config.toml
n_layer = 24
n_kv_head = 4
head_dim = 32
vocab_size = 2048
norm = "layernorm"
norm_place = "pre"
init = "normal"
beta1 = 0.9
weight_decay = 0.37
lr_head = 0.0171
schedule = "wsd"
final_lr_fraction = 0.0
batch_tokens = 65536
seq_len = 512
dataset = "wikipedia_en"
Each number is 500 + 25 x the weight over its row's rms, rounded and kept within 0 to 999. Layers, rows and columns count from 0. Numbers have three digits each. The size before them is the row's rms in percent of the matrix's.

# layer 5 MLP down (transposed), 512x128, rms 0.0329, rows 320-374, columns 0-127
087:479495525471496503471497514470545538474470535526442528496450531497554501508483489507513547495503478464507513508486510505536500506515497460480515498472497515503464514516512439542490476467512484469476497479505512527514504555505517496548480502475528527484492477490512507538487463525490481482520516491495499494493482486488512474540462463487586480534451482491486545494501490518483503510519
080:497556512509554488445540563495517523516469533491541488490451506462514470502478495512494472450576546526467493462468494485498491508522465532520531514524478489507468459491507465488470500488494487488488495486493500517527505462499485508486508499532529494540474506512479518487491515488509523458474499484499519489498477450495467496479522523521507492517489552503522541497496531503477513535504
124:476462479523497515495520508481543508479474475503507523505476486486467539488499532459468470471503499488534505512495490441517529502513503484483486452477549460509445485510511484493461518527486500522521532505474544510525499535447494464522536515508537513481496486510525495505489510509474525545511468520536505519467452478523519537457530437483515480498524527512493486509540493513475523498525
101:492498502511489483516498544531509479523478507527486488493527503515502502529515473504547492472462507521535496509499486487482498473463477489562471427495532509476439418539479504510512545504492506502517498509511483519466505454502494528466542488533529510501481489522491535487461461480491517516487505429479511482505459495499535517479521525515524532521469506492544515491487494491490492501474
070:444521495497512558472526513535486512497472487505500529465509512481477521481562483455544491481540485483471459527489490485512492482515476502505537506508506490479507508477521490457509529468477494492479529530522491483495512485476508512507501486458491523490520498524544470520461561497481498464534506517488468499509549547521488466518481496493524484495503494522521470478502483555450520521439
113:454494485465541471517498521472529484529508514519542522508521501519490503530479512482445521469524472486526477439509556502476486488521522469469511492511561485494553477490519472522519479483541522506498480499484517501481481496488522490469514505562542447493508496511543515475507523523490523534487466472471490501466512526493485496434535508479496499491476520525487503526478525501479472491502
114:525472488515462488529492514522495490540513504506506475488525450506488480495503499492498501497490487520536440488516489487499520494508522481437481547495505527523479469526493508509547475490516524524517506558557506480482543493491513510492500477535461487489481555489501481462514447523529479556506478524482473496507485569456547496491447469472499499502499485510486527476506480492486508510472
107:493548491534476508509457449505516476498470513508479484473543485473483484473492489449497471506523472510517462525482477472515519496503510504540524515505504468493473532496473511462522526459488490511559541485533469488487488465524485481465521517497474523501456518487502553563521491488531512504520514464469514466503487549480512498498485550509541491532494533539483511475495511513481491520533
087:540472522532482485499558508485486506486510515497464507504520482473470484518493536504465459481516532469503502486506511511504480493452482522477500526518530479486526493544480541485538472517475505469492493506478498526487488559520512449470475511483507447494485459525541517534483490483539506492523501484522507468466526490514533478540487524516533457463534511555487524478543490502486524507535
085:516489535457512487488503500491494482491524501539510509527507516536513474527480474528488494515503465496515542532454562503485444516532473465500499502506542477542528435523471523524474520494490499499493467571490519510495509502488528493473496512468450463520518528499521531492479486484479500489546525518519471489480508494468510470506485530518532495479522519463466541520493475466485471509531
082:491478487493467483428532505485475508494505491497491496447508486528529503566495534521491516508470506515500485496443520505504501505501511514518528547494533504473475548487502527479493478466496527501507514530517444434474499504477493510499521512518511506507493487567497484506487503501566509503496520527511504496579523506479472507496481488480462511434530494503517508469486514482510465511515
102:540505522504501500478527514508457481539520529532526464550508562441523503526514515520494502517495476449483551522518517492473462480507459500521510514498502500465468465497498502530499513505471523486438525501475483545495496501494509473504494525459494509515540556483481507491493473519527467494455473484511510494510506470485484520504497525540515491442496491474468516493513524537490483525457
077:484472499506477496502511454488445507472493492474504558479528464477505509519490521480518483483476487494497478493490510507468506487508496526512550481489465530479536509484495562478419492507524476518499511539429498465504506484483517476454479510475535481508497519507470502484498570509505544492483502506491517489507500472472562536539493490528549512478517512515489504525487500512511484524525
086:528457538518504480520520480507489495505480499502511503519505472525508547483482473498499480515508480522501455557503522472446487484492548460472450481506489521507512515459499484510515503493469495489492502454510530549524510442539540500485500542526522540501488536477513507476449476513493461511482488525504489536488461499504527484498518547467492515516474542489519504492538479514485458508551
091:521521534514454457493466453537477535471495519519483562460486469493533512510500468509495476475533510515513539519514516512493469491519499485519527498478473507546490474490469539528487450493487514513451541494530505512510525468492466489506487461497543511522534487478531521532493479504515475489493523535465491447490482491464500473500512522544482494525508553505458509508496492503510543517481
110:457468485511474540509460433515485464510549499466498536514530500489481491493495464519508489511476428482488485523491440478488472521458514499463440503484550527520504535489502495508492483537489483537544499483533513531516530506473445495511525516516488514486502481487478530507485490477516481549548462486486489478525486490508503528519518515515516536477524497526513512510499524488502502526499
104:486518510480468477482475487471520492497527475493486503503550514474533495503537499515497574481499517541460436494511500506435521502504490484473514539501489502487508518511473504498536563486521474462462509470526526516462545487477526472496486501471494518543526476484489490485492510468474526465495506469498525528527497505504491511504521487505514543503579503495502537499445493518506522494493
087:484462493490487495517494476495550482543483491539456509494532501500509487529512518509501481500507504426509509517476487454454558471481477452499467519500525504528524493492539497504504461495502508490522516535499510464501527508462477489494507550515502481520494467511514497519558516499466537477545476449529501520514516497499520496523471431504479456514556514493506521484490518484493481502474
075:489476482480496508446471499493471513481491467534494505501528499513565541520500506525529500485490506489534539466472508515510511546503543535481536498504514491503492533519516518487461491473517530453508493493504471474471496514509447499491517496538513516506517499510526471477456487507559529472497470482516486460546543542482485557468477493495493517472485533457515468483446509504481514500512
097:500505479527484487546512513539479482527504490488502502456529483457522510481498535510487492499480544489521485520491423475508492497495475529504479552525463470503510470500530483508532484525445505472515508521511485481474496518545533479479500489477484489476522507491552506504489556494505506435474492456510532477518519480515502501561464524485489513502533531472525499484486531489517541513460
109:517462481532458516510499492524499474518482459505495468467443523497532508513452516480517531560524485521455479521508473492489549513535506512514489492503522488495486505541500498456518463503477529481480518532481478487506508494540499483467500574491505501480498507491545503516502476497494468464519546526522475495503501504518470506480452521496499469500476443501488514475524469544514505553511
082:542509531489481520505492530464467485497513514542504532538490533458473517498494511486501480473513518499462500482519465486507434496491515531450553496498496489502529451583493502476499490508490513479505505499525513462498548498500473483515513501507523507497483486491483532525511514482560522519452481486471430491522472463496476510488454476519511516508514481526503479502507497511516556501522
077:521565542490548472512486546468532475536509481507533481506530534522524538500481453494533500502490521494501492519467519468539490531493521493474532498437493510478490486492529553464500480517498497490523454527515499503500514521523488533491502440519510503450525494493521468539465501492475534521483527483513499493524509508516523475506472483471476509476526457496490474502508478456516493457494
093:525495518499509480508464484530511539538501519477485522466548492470498506495484525496556491507525506483459487490521505513452520487558493487470464472457506497429527483520496442513505506475505499495494516486450520505544518479486543480492492461479481479500462533515515540471476513497509482525507519487519489545530470526481509539497486552506489506525502511489439498494510524539491475510485
121:523532562492502519502478514520496452558519507480463537509449522558513531513532478505494482524477546505496486516498517493495471504473507525516489497523494504515501511495469478481479515509508477466510496538490523469507500486489494455457473453483462502547512497501485476479533524456495438501523483458500499524469519506510505511497521457547505511531490545460513491514484499508519450482526
092:507515466526499468507488511483543480464507513523531512516500541458499523490497441477473475525520506437490498506556549503528502498486509521488505520478522492500494491498495526502503496504492516457534456549503471511523504502461532554492504450507539516482511458509489468533466492514518475517459491523518523487470510524526476508508436512487480494480481526524490475483523493562510528475499
099:526518476517498509510424490487475520517475505488487508496486528473478475537490544469502527495483510471524573539554518538483524527515462482516505484473526503449466501545505502527453492470500541479505494459492517501513500520528484520484491522466495542456469498495507504493491498476498480517499525485498503477506498526503502481537473467524484477487478475473503493502499528480531543466568
088:494495456480542520516491527532509546537525455534456502508495455486492551513513509497483523441485513505509500476520516521461499507538505477479461514485492470462527470518533508543477485479469479478478521469473455563482511493500534465508474511522511498510515490476451533483478510506489491508510517507485515507469509494486492500497463518505502478489537529528455524509499577483514497518489
101:514510496555514490502477482491475488515462533494525498493483436487467482535500505508502537458523488513527466528511526472475464504512497502511483461518535544528525470487515544505471467485443514495547499537451512514486511460509495495451560505487491525495521531492529531500508528509471489529488497528491475489510467517511469510522493557478541499458475489496496490488489471530509523512479
082:482487531471521488509494527499537492504565495518538539522480495510496512463506529443514538499490498507455501516518499475487483503459542458542495494504517522473512469508519495506452522484488496487488560528477490443482510505526498504460552498520507535483515567499527484475442478503508480508486518492517525487482530505472489535486484516512494475495480501519537465500523516517474462477461
090:518510521520512503464487507519486480510531537486513454513492470488504530528520465460524540502523450472488475481473468493496448461504494519472477462531512504516503449460509490495499484558528494499537507467466529547514509505529523504496523541499541497525508528488481495504501465495457497499467532474520500435499512468500504535487521556500517504511547470504493494477490485537496465511501
085:490484485526509513499523544502507501476500490472498443506484491525538460515506499529510494493505466532486436485504545493508486492503538522521521513501531541501475439508557434455501483560483491477518497501456535495490460497495496506467483503488547483501496528532494467513532496499537497506428476446516473505489546495490483475512499493505471495516545507493495486510518508487495501506509
109:459529511486499477532514506522493513542454501501537492496459509484527475532485526521489486535502427479492515433473499479487461499548498505453524459512510498488537482512503513520568478535487532492495519440545493528509534521485500534501481494486515517521527514496509523508502469458480522483498486475490472467498451519533467491498533479510524532478492487518491489483484491473486508522498
078:513455485510483505446483523503490465509514454508518503481544542433500489520484501501501509487535503483508535501514522531504487523457474500486514499485543468443439522499502449509507487487497484508478463491480524457491472520476483553506512491519509503542483509493499503516497454522504464498487509527491482454537519566508494503495511487507528503477497444484528544494522523540495524512500
087:485524428534462513512503496495524460476512463520457516472491512519473541524506473535502505498541497501479511460513575459485486511490531526459462468522506490514493532523546487493497488518478452476500504529493486509456504467495487461467512461540516484499542512496491531506482526507508486508515521518515529495474461460520477461507503520526493492494457517500520524487459503510533521505506
082:533507461475546534510505469500471536503530527527489495513487470479525485486503534475479537540524499460532516544542477518502478529482531513467487518522475495486491500482514492463499440508505477504501505483446515535508466488543528508495493520509513452524436511497519507499512539509493506505527509459470492472493493432482531509514470511527497483479544490511480449506472499520483490531502
103:523483538509497509518558469531509463531526474512515480503562492441471537497478478496477518538530484454486494479464509508509494506487542484492498528509518492498529458469521490538500469528461468524533498533538530483488520459478532513513503468503465474495480506501507492491510511513509519520474475513506522518523466496459538471484502548491469480468539541513481481503475509453517495468483
102:461518484467483478524549485515528492472484505475503549488537509525448503503514509525490508528540521496522462485568518481484499513495519498486535505474524501479511480497481504510501480505475501480470522460467512518479475463546480512490508493523479506518502555507453522489514457486541449527477477491517517515477523511502487505537542506516462466543463526507482480496481477547519490445514
099:503470509505503465521484514469480498466493476528503486518544506491498480469527540499497459525540468500505490533536476483486475492516457473485538470523520462517527518509505476512503539500489503540474462466497500499534504489502469484507500509498528530531462546504523527518504504481510517549528485518526487450502496416457534486471445465499510528515476505529508507505524535469484469523513
096:491522476513505500472494454504522500458495498464553478478512493504487527498481513492449517516512566500490527504497483477474481530509479512484485503522517493448522510498528494514479464466460461498517463541481513523497503516461534519528473485562512501462495468491492489506486473542513472507515468541546539509486513483532514541515476494468513493533475535494505483526540536439496494504483
085:531512526483552495480503483522499543487499489498531464473512470514505509499499498483534497521488546515546524503499496541466525484512505497494496469493475488448476513507515486480509514490482463549491468446494541473520517459447495493494496465479513460495510511514464533532449530487510491500528510535495501492511508531494474510532573546468503481512524431484530486498527523476511491496510
092:500472484560451460506459520481523490508506516527485523542533505477527528512525491494498487478501488469503445486541526483507466458494544508478479499511480507492450441486498487483510496525499484523482465479562500507551510460497502553523489525468527498538522468518500504520493526493485512518480528502505508532489467501491483475535507481466515479464511499526518548499484512524516452481473
111:533517459491503520488495494456493520525556485488486482503523474483490473491490536537490482506546495468548456502490540511514471482503500513491467464527466522506511483510482469474522537497515496482519485451495534518512507446542495496463491534517481514511467489487488496501484519507492515520441483452501519544460439469522534497529525535499490531521491522481545492509473464506503493512533
102:524460480477503482509481518482497524536462527519516462496558549468494502508535478475527521536500498493494502472456481489508525501524506509496480465477494473524516532516508462514519522548501494541486473484501508509508502485516516532449527496444481494473492541510474492478495485504544473531551481499507505497511527450480527513496500439491472526502565489487465517479510470493480479452500
121:490519504498499507510491490467494513479475543500483532518488498444514474509516481491517519506522495576520544478501447510441469500506446447512556503464482478474507512525497514534506515495497521526546491487472471468507505533494443484522528507472463518495554474516466494517524502526536474480472473478521487484499534518513538487494497515506499503522501504497502502497529494495461494486440
094:454507529530512508509486508450538561495530502532486512523522464508473523509506488501494506500504482548476476521473513508500543445488488509517508545528477444488480542465514484487520491539496492510472506476516517486533488504522518458468488443566514478482468508438487476482537500517506519501519477506539530499504477528501507523493466506499508504469518518511490525470503461459482512490480
067:517482496466489518441522486465471522482488494447479503531461485514528494501504519517535492487477514515479538469486467507539507516545501524509503507497535519478458562528500538535506493504478548465495511474445455460488515489521504513515464528510532499491495527533493530494472455515509518493530531526506503488522507507487495541481485455535513470468512494469454474501466482526502499520519
076:504479515511503502547510518448548478487506539549509514483537481467514521468489464464519485501522505494487482515522418509506512485456474509524495500489508529452499475468481506515494519506473515539468483505488520520479534430524487454513495479557497484473495458525517516513503489504486495452486510513547453479532502526522488512491515482520519471488523525507497515510511515476476490530461
107:523492535518417483506475477499480488529463494509491517501561476500477520494509488496517478517532515470454550524504535499472495502500509474517525500460525494549465536505416495484526485476489475508467500510583497505555498498518482471509492466456487541512490514492485496490505517498514507500465483521527498520499494523523487533508493512526485492493538503501503487527517516481485468529477
112:506516510504501492496479493512480533502465539538467468512458527520491471501532504519500501538507505470504524443502517518484501523502544494500494460481489479484510489470467488487504488547509540540515524502499523490520520497487462550540480514478464523508543478515461485493500476472503516556527461426495466505476515506470528482481552513508480496509512485512440511493464501494462488520541
135:505498474478455520526518495511503445511495482499486460469526507527500498498515450504528488523512456521500503478488515496534536503510532516432497484457519512519485516499495530481528446520513497508546485515505509480510463437499528507474486492573538518534478489487479527452540518486505514549511477503517515536505488493500503498467522484477490517469497468484506488532540497455487467473485
103:505550466472501516473510482498514491518501516467544527558503501479522497447487515524494472509496535510494464525521514511509543451484509507485506523531492516516448486455493486501474508503488515510502455520532486515553510535519514457505476537474491502503452476473473498455511503479523552455478467486513523485493509505530491524551494509518463499512530492550472525526493499480493490542478
087:468493543518524527484536509487505466490490535480498503514473536484518501472512461452547476468509499546495522486519563469544469476473538468481522448475509506496468503462471500465516504501458512527524513541500534493505546518474530511512472505494512532500470483489482478497499504477479485528484477441495511504529467510506473506491485514477556489531492498538546509527511505505480489509529
106:514502535524483451486487511494502541487490496512451541514518457514495527500562476482485513451509541544518435480513467506502503492464500494476506485503472539517524505509501466501507511520471499538483490499518466491465522521474491472512494500489471501511490510485498518525509542524500495517467517524498502489507479529479496502473446528497530527543463520504457567506498472461469446514529
089:508506529501473523532460513501561454520477489450485529509491498497502503511517502531469514469513553459525481479503563506493544500513472516508519464496516508470521482528487476500478511501523459483536467494508519516491499494490527514494498585460484494487470486481473474461480497529508515486487477536490457471505519535503498496520484475499528534524543518499499509508517537512432503481486
# layer 5 MLP up, 512x128, rms 0.0675, rows 321-374, columns 0-127
102:477541532480538519478531504513495505515505478514512521468515499468535483517490513537479505511535492485495520506493506492485536507528518513475523484501487516571511466555520452521506520487510539503478538489486528527502481503485494477512499478556504528506477510483470530513516542462530519472488490457507466549466541507491456480423485460460475480502481536488501487527500483483492525516501
118:450500506498489507484467531541469532466520516524508504517514496501509525516463504517449495497520498450512497520507484521521450470471474481468518498548488502525482455560531486507498499497528471483496515513535502526497509470464465501496500557483468491549495548477488501506522536481494503497444458468493509523494531508504533482505484481479457520495511486497490488539498488538532504447464
109:498523506471497491491511468473536514464524474512491460473476531460486488505497518512526510463478497479498511497504484500535472521459510515507508500543452519464544514493493525514469422506503502468500499471472473460488478477490502520484475497463483480522535523505495466504465495521516520507556476512492495486501545465499487470475557491487506525519463478508522447519540529541477546510526
076:487497532524503499472506521492491511498585477487487512488505517481516458544458482554478536515500516495497508491512513501530534524487529533512449479500483491542515487528527509542477480532527509491494468447510493549531494485537497441500461487469516458480486517467482542482484484496502503484547537499486530501495506498503505531499535457512516477500446506524515504488486504465506496543507
101:504506495546462520465496550498492533492483444520495492477493478482518458497528432483551495473531538521494545540520480516486530453489501528531493494529451483543515524504518488503518542483481493501522524484457471503540530507468511504516470491492497520461514485490480454502509488500537529479501489523491508478502490522505510513519499501505535492552507472461492482449550515496497524495488
104:493517526455500501499499466485458489535499479530525515481508532514551497502536465511540495515519478555568516491472480542526525501487455538548521515530468540527537496520497509515544454476495476513454473492467483450502517537511485531479497463518503501522490516496452486500519508455475489480501477506496505495476486522522477506504481492458491536518528488498518528504510513480476525486498
117:478523496534467498471491501480515469498513509500515458500479501453549488474478505475513456501513492515478483539492520523516538490477508484576517481485485504506457432520513539536538525450495504489543502533484478539504513509504543494476521543473480521472486485479472517519498545484502519501496479477463477479494493528481489497471486484478491505519512544479504464527526513515500470547462
092:477514498502521551509498480520488533519484495519520520459504525522511496507477495510498562566489495488517521511544483514485550472503513461531531484461476520508476536490512482495513511473488495502488493463525498490531489522486468532463505504541499498480493497515485481507489476483494511506488513502458505456510466474466448531476543505468459498552491498485567530541502557541495519485483
099:489481459520530491490522503499540490473489467484520478468462512470538495483492494509557539509533498520480490467513492525515547480515491536526531514450475525486482495523446495519489461438478496485474532485480504469524486501495447502489539500503543483494486525511521470499513484530485511517479475506504480483485460471515486532499545467462516461505508497541556489528520479471514530520488
063:459480500530508487566495503503519493483475460566473516540479517501512484474487484489513495504548493500520516494487488496504495526476484493499534505506489545474501482552521532486536512508497460499490490491504564515545501532475496508498486495478503472486514496436498479510520494497507511471505479427473520498425497478464509483498481484501504486581488537490501497514518507506496518544506
106:498545479511520522505483507481555498481471474478496472471516521506492490502454503482542493531533456554533495523495505520525522551494459496525555483495511529465488499494514506520513452464517496488508501514505481457520510528498492470496516519518469475551477504523509477479494508522455542474524495483516451517502533530494459497509527479461498491528493477499514473518544511507433477508471
096:490517507526493524470543517530554495461463499496472413503503522493475495473496512508537524498487524494482544508481513516493473527512483444516477515501522489455505468524507466507543508492491512511540518494494486501518479532508543528516493480489467485501486526483479511523469468484502495538545547490478486449522533552475499482487512514480484468517451487489503530540535502508510513515469
093:488562492548514463512464506530495532480522540506500499475509454475475504499486515509489502511524539518545466455472517477536463524512498524504484515501491532468467496486506482484509492539512482485492530493479501470507513529540527523504448526454493497475502499492494476466522472438531522516492491548444510526522533510494465508491521482492501528497484443473512488542494511508464528484485
093:488482543513514490462507510505527517476492507518510525496451541491487468513508495495501509525471516521472514445522540506524495505510525511487505484470515531480509455543505512551489439543481546505492477500505472484554490494488541487495473473501465525484454506470491519543516477465524488492523502510430495482489504521477483445489504465497489511543479528511474460502515510526551505481494
101:475528563502523490529461491488523533509511518495543505478494502459489506519495481496516498479516530480544539517501514508536507513477494516541506480506433547518480511512521551509510498472475500520486497499526522449499454474490493480524443528505467481511502542492491506494501510511535525500487448485477521482529530526453436496493482503477472527508498492474487540494489521549525472517482
109:496521523525504473480468529520496522501466542516469477523540470479492512504492464516473486457512517447552544529514535485513485501467507511515495464514507502462543521532532564492486509500491530510510575497498477483497470492518490533544495486479501523499491509509515480493491482511506507490483473516507427477481513502526501481485577484474502469524458496492501532532507493483500515471505
088:507512489511495488504487491491494506496463517494496520485499505490449496530475450455485465515522529477497470550455499518498468568486481520545485493520512515466488551523414547504528503495536538498499478503485479541510491495546494511518501558504536499461502502493496508511437507498480491493535451504486516499510516493498489515491500495487501509532445498511507519480495536500490517535460
069:458515566541544484546502498514501476496502518552504499498482529498515519499480504512499478487509489522546461481511528474502512515516479505504478511538531531515541456425474540525502475478519506508489499480484524534513495495523480483541495472519496470492496555462487486524525504490475542490506501522470524491429481514459496495501487481514490505551472497511522478493539499500450489490484
099:489501490491500551496534517508498511504493492514460505497455502510500503484519477541489505530536515577562471473490497507533559524487531453498487495490474512516469534518457508491540499493516511507499526519458505481493489480506454485479535461495504476474493461492473480462507506535509499470565496508516496506445477518532487488502500457521478494500505494474557494495492528475466464516497
114:488531510587505493524519558512533495467463515517539473458526514506460479479454496492500516535519522502474465493493466516518532527508495488513491449497533506482530499492506510507493510526492513489482515500493515492497510540531531534483501516493475463476478565505508528505495489502515533457471513546502488507531521486483474478452514444478485520528487500523493481492497497550541522523481
082:460478496538530475519491478528483500498490518474462511510490497492532484520516484530491471485504462530505455506485528548491532481502505491484482529529481544497551459431523488506498534512490476493505517523475520542494482500506505526493505511498498531529514568492479514546505482512540523477467532543514498478519528525486508523459533494463462486540479526483534534499477514520463492464508
072:504482481494464488486523467510490537480484514490496472505450528521459492529496519525504542497517487515554489479504475504522552481511476486529487524552504509561516471539478479496515510501505485499510540501489486487530484501513522487441519507497536502483499509493479548445511492569524478486506466535466460495504512504546521501467537495516550487504476501510485539500517508543467527488523
095:485519498509487487471506555536492523489520550508513518472540492504477499501502496518481489456484546467493458490490464520534445489495493528522516484524476516494522532503471513469525518490515505522484472512474509515515508519518477515545491523471447518484490473517482499529487541498459506486502503561548512493498525512547508503472493428469508467552471525509511484510526488472555507504518
118:494531502508490518494504489508482505509494500551506485465500515486512435534494512508516509521498528454546473539542493549492509503494504493532517441514461498478528502485512517531506505503470507503515523525441526495482501475524509528509464476482480476481508451447513468473452523512492491485512484478460506509502551512520446498468518497469523516494450502464513513536491551497490550506510
074:510486532491517507472548507502486502494488479483512457447499470487522514502480547516493487508515481513500514485462453514466503476520479509484518504526495500526501494488517455468524494510477502512488545479479552461482501488497478425489510524452454508485487541493487527489506458499454536492531500465510498504521493503477520512481594516516535494519479460471515541519478521481499481502513
084:478490484469479495488540498514497502495491484502469507488496468507535504493510455526497502471509491494464499453480482482509481486480481519495468511546564494539512495492511473509466493514571516522515520557506487487492515506507473474533493510524514513477493547461478511489449515537493466497510508533499465531492505468494473510463475511456502503527542547551516488507518536539522485504432
098:480520512524460515492442543519492540465520489499518487486529504540517441495488426475491484486512482461475533498491495516549479484498498538526493488516479497504533508519505489513508501501529514464514456495517491468464506472488498475482523495479479455496514484511498499429463479513504528482578456466525494513491485502519463480485538491514482496516507486506495489479535512516533521515466
103:467533559505470470485494524489499476504496487476546503446497519509496506481449535491484476534538505529506478528488485512506546528483476518518508481481509516504486494491487531463494483506493519525470477489490527460524480501495453518548486491500471475447502481474486468545553549489472488492496490468475500521539495473512454518449485481525510470536494542493471498487506502524533500536485
082:476507557533523523483530475523482533485499505510485461493497524537510481493512508530512525519506444495517496492468461503511513508556476515508528490467503484476522482468481494510505530512512517542491488470478509551556454493506454535518497485488481499464498494506463496559466543489447490462502504516445484518522473518495527489540492503508479465503522551486459476505513493499496505480526
096:521501473530489544484484485498505523513470503499538492504467503464511465473466511508553498523512496540566479470506502525509505549483509496474493520497502552516528487515492480464534485499493530479483488520532498499463508481501498524530472512482467509533519486466524474497465493506520512507522532541470502535501505449538481480459515458526511514485408494477522495520514483549491519503484
093:466501510526465524518486449495507492530484528511559538505494523496496484488491512536482499533526483544506478497503438505490515516468481472528527475510521509509534506522479529527490514484504491471503518520539480510544528433453514484459512553447462504518507461516501522487457504495507508531503494484488503492497508523509504496483500461480480498507462553468559497469463478471490491487503
113:498469494513527468493511450512500562483478518511536481502506528502498485512498491470487483525490511469529490489519506520521502561507469487530487503503504540510509465497488496504522484466491502495459484555454498526491519498489480510499526562484469497520546492476489498501500518518469543522495483537530479534509537493470513495500517489504464465514537428525511531517561511466511495435485
070:491500530506537524504433494475502537482499491499474506481429487512504470519484498506488502542505488522516471521468492482494529484517525492497514509556513515529502463528496473483495516547563482522506519509474482488490508519481526425475453486500496529488515498480496480484483503512513538535506491496452447486436504449522460485518486496488496497524513485479526518513458510504514486510455
103:492500532507494495505533518506494487490501470499507528477489509491492499503434496519496508493530494494543442543478527521543529478468480515506446521523460500477491501448512510510522477504505495492519471542496527519516498527539527491509484537496482497478475521492515508483541520489494530485598495481465513473503458505511457510443479486496502487497479492527530510480480481500541543474460
092:517498513524459540495507524504509513513492490509469534508509543456460512505480502510499449508516427547499450510455489478511498521507499492506541490507479521489494469502493563495538522447487541474536509507490512489500535515537485463574503491484476496492515505520479499543469514493461473514489501507451498511504496513482513507486468458486503516528478522468512510489499543524524495468532
096:489502497510496494503466518504476536488507507493542526479489480486509513491458520485511481483488551508527504529501494523481512538517448533497534498508503538450549532525462533488507520471528499488451534521496482467505530509558418485459479494490502506474521471500517494488506507479445491454546494507447530485478519496504507530489503489516515474495463469504546514497530508521474524509508
111:512537480487464481496504486483466483490520446516523526484524508471473511508490521465514487509516506508509467540512507539517516506488438476501539494583529531476531476495515545511491454501526521524514507516525460471484506479498456471516499510463508504508504483457493503501530509540512503501508513470496520506493518483500504519447515484512461487529494509468575481508485485436483484500466
102:502524471532529514469515514488487514504488516530521457512451457467521497508485488446512502453497465563464517495488506475477569522536514497524455491516480538489470482505497551518514480464473496472505523491517504458507520465501521496473481485492460523503511507491477498486537522481495478451525518526464499509457493509532556508504525477523507518478516471513493457518501497510494538487474
110:506501507483532486494529452475500541466496426540477483499460512525499521525447493518494494473499546499500528506467519489547519501513541497520495513480458522470512523496508488500525495509479481496488556500502505532485496513456477492502509471534492413507516554486513461467494446505488501497515471478500494477519495487514479519486542525506495481519464472488467528514500487477489481528535
082:529520526547518461493506484485506487500496505517441511514460526522474514509440520491485487473540497485507506495509546498503453511504503517531539509527547527471570486467496511500462479504473495449539517547526470514480538533491499485504518495482499513520489512454519514526518470504516504516466507491476485501492477485531505489502491498489479463537502469450454489492465508528483548505536
081:486493502533521498507515478489529529476505482477492497494472498509504483505495474494461467487507515507530535576461467530496513502475441492489561468529487448458493530499533521488506497501547497498480466537470489500508486554469489465510526479476484525476495481492492474466503481528507510449505473505483483466487529493474551514482525531513491508522438479464521466494484500497492527518475
105:473552527509515461505505500560478522498438487498500485480500479482481509512463523486474497537524547484538491510481524505522495515475499468489478496484514524502513480503516489507549479521547552471475475486522511466476464529523506535499510467503483478527483494502471520502535500480492539480514486500437500496502507491486475535458508480517459461521489477523510480539562483533495546477504
108:468512528526498476474499501497532542503503502505454471519457504487515484514526495494496469478522501500482521503525545514517491526502504481517476472491467493484491490527499509505541471447499491454554549479502543511513523457477547526488420497540518499533482522475502513513456497480543525478525518527487508506476458481527497527513499507539506476483457529487478517540468497498490469504469
123:484508536479500481476548481496490524521504484531482509501500557495491519503461521492510514500512488503469503536454516522493461534512475465532527536464507521473506504515479514500526473455493499513474486528507518517505458574454505497476485550494479485524539478485506463539527487488475497473511481526492471498483491530499462428507522459495493483481476528519521502520548512460513528465508
093:513485484496499496465469490525427481512505516495505505440494541479545533508523465488503443497530533492525528497491457491502452497482490465468510436521492533507512502520519493512499491500497511481513510477522493515500505502498515498511507499484489488461529510549526536510514444485479516489510513459512492490459465453502493449499527484519494465509439520487540493507507525502487538558511
063:506541462513515465493515491524496465513507506536495466528496514461475481467466439505508496472534487499521489557492486505515502546483504507485508490522484505498521498507461497488512514475520513504485504517498566493523509534469529493499519472532500467503508523440466503480514518504470515528480531472525492522448499492531469496495514480445527489565483456542498497534533495523461490529471
085:519496460461496515469450500566444521490480453471472446498480511465486516485475510522483511515509495474525496531482508502516453572492511461509542488526514491484509496532468545488488474513531498470512538501491480503498550509500499528512497488528498485474475528499512476474482523501504505463531499471468512499489483455468547453498490537500468505503487519494492455518503481512505490467502
094:463472513478547497515555470472490515506533484503482495508483551468490518534497495520527474526517519518475525526455478495519474467450496514470525504492471528508536519467471511523514461490505515506470483527503466486521461479522459500521530489492518518546496532476474486429513522523463501501481503484466501551500499506480459512467479487477493518512489509488507448512493547531513494484534
109:493546528499466500465460536521485498494449533510522511520476519515450507514463509521520491467532466529463450461511504485503596510491505464498481510496520485485492468523482483493526482464507501545482506544470493533489542530500497473529514516516476509498471491512470512497488514503491522501487498476485500515471480496493480524458541489476450458518471521449489501532491494509488483505493
127:482484511504532487465502521523511501517479523507480464523489529501495510530479479529482455519511482488525439478484518488509504514466447483508506508519517535480487460494447475562500465509544519460505520513473534555513516532532508518487535536529462512519472525519477488497525470489470504536496446487489520545469489503501532517481482515450428499509507511512518500494494506486504505499526
108:513518507527518525488466496493498537506478530527517503498510487490501482490500479505517517427529476504517491459507499509588526498469450481502544473479514538493515531480514477519519487523503496478517499491497496483569477441519476515475551466460484518500519486532487548489494510513466486524507438476518501492514491483487522457494495510498451494500488491534520466492525542529484510514491
090:510488473444494525490513512498499520447507514516491466504476474512582505521494528501485540510514482512488465515511425537484509522534514467497467486512503513476540464518512486510496498464546490476518460507526510470535487501520507519498501555460511487508532504495499468491517498530505517476522486519504475510470531516496525463485500483516437481532510443510487496477499508530467532468480
108:467521464466519459477500523482492522540512449506531495510461492512539541472515506510526479486530535529497511554481441504536477478453476499506535497527487485541520464534474538546506476493485525473536536498458479498518501534497493486508509484469519479511492521491470495524507517492477522460539513481470528521486550495506497500516475479458505505517525507546495491495503481492489541532513
094:477527518456516517473523501534479489464509473518484537493464492475540486523497495507516563532516495524489525476477504530475495541485525495491484548493495490561504465515504490485535480486526494514491454506471491473525521502524545525530480538561509512517537517442488456483493541511535499442460544497483474515483475504505496510525487467472520505509479487514469465498510506515506502502497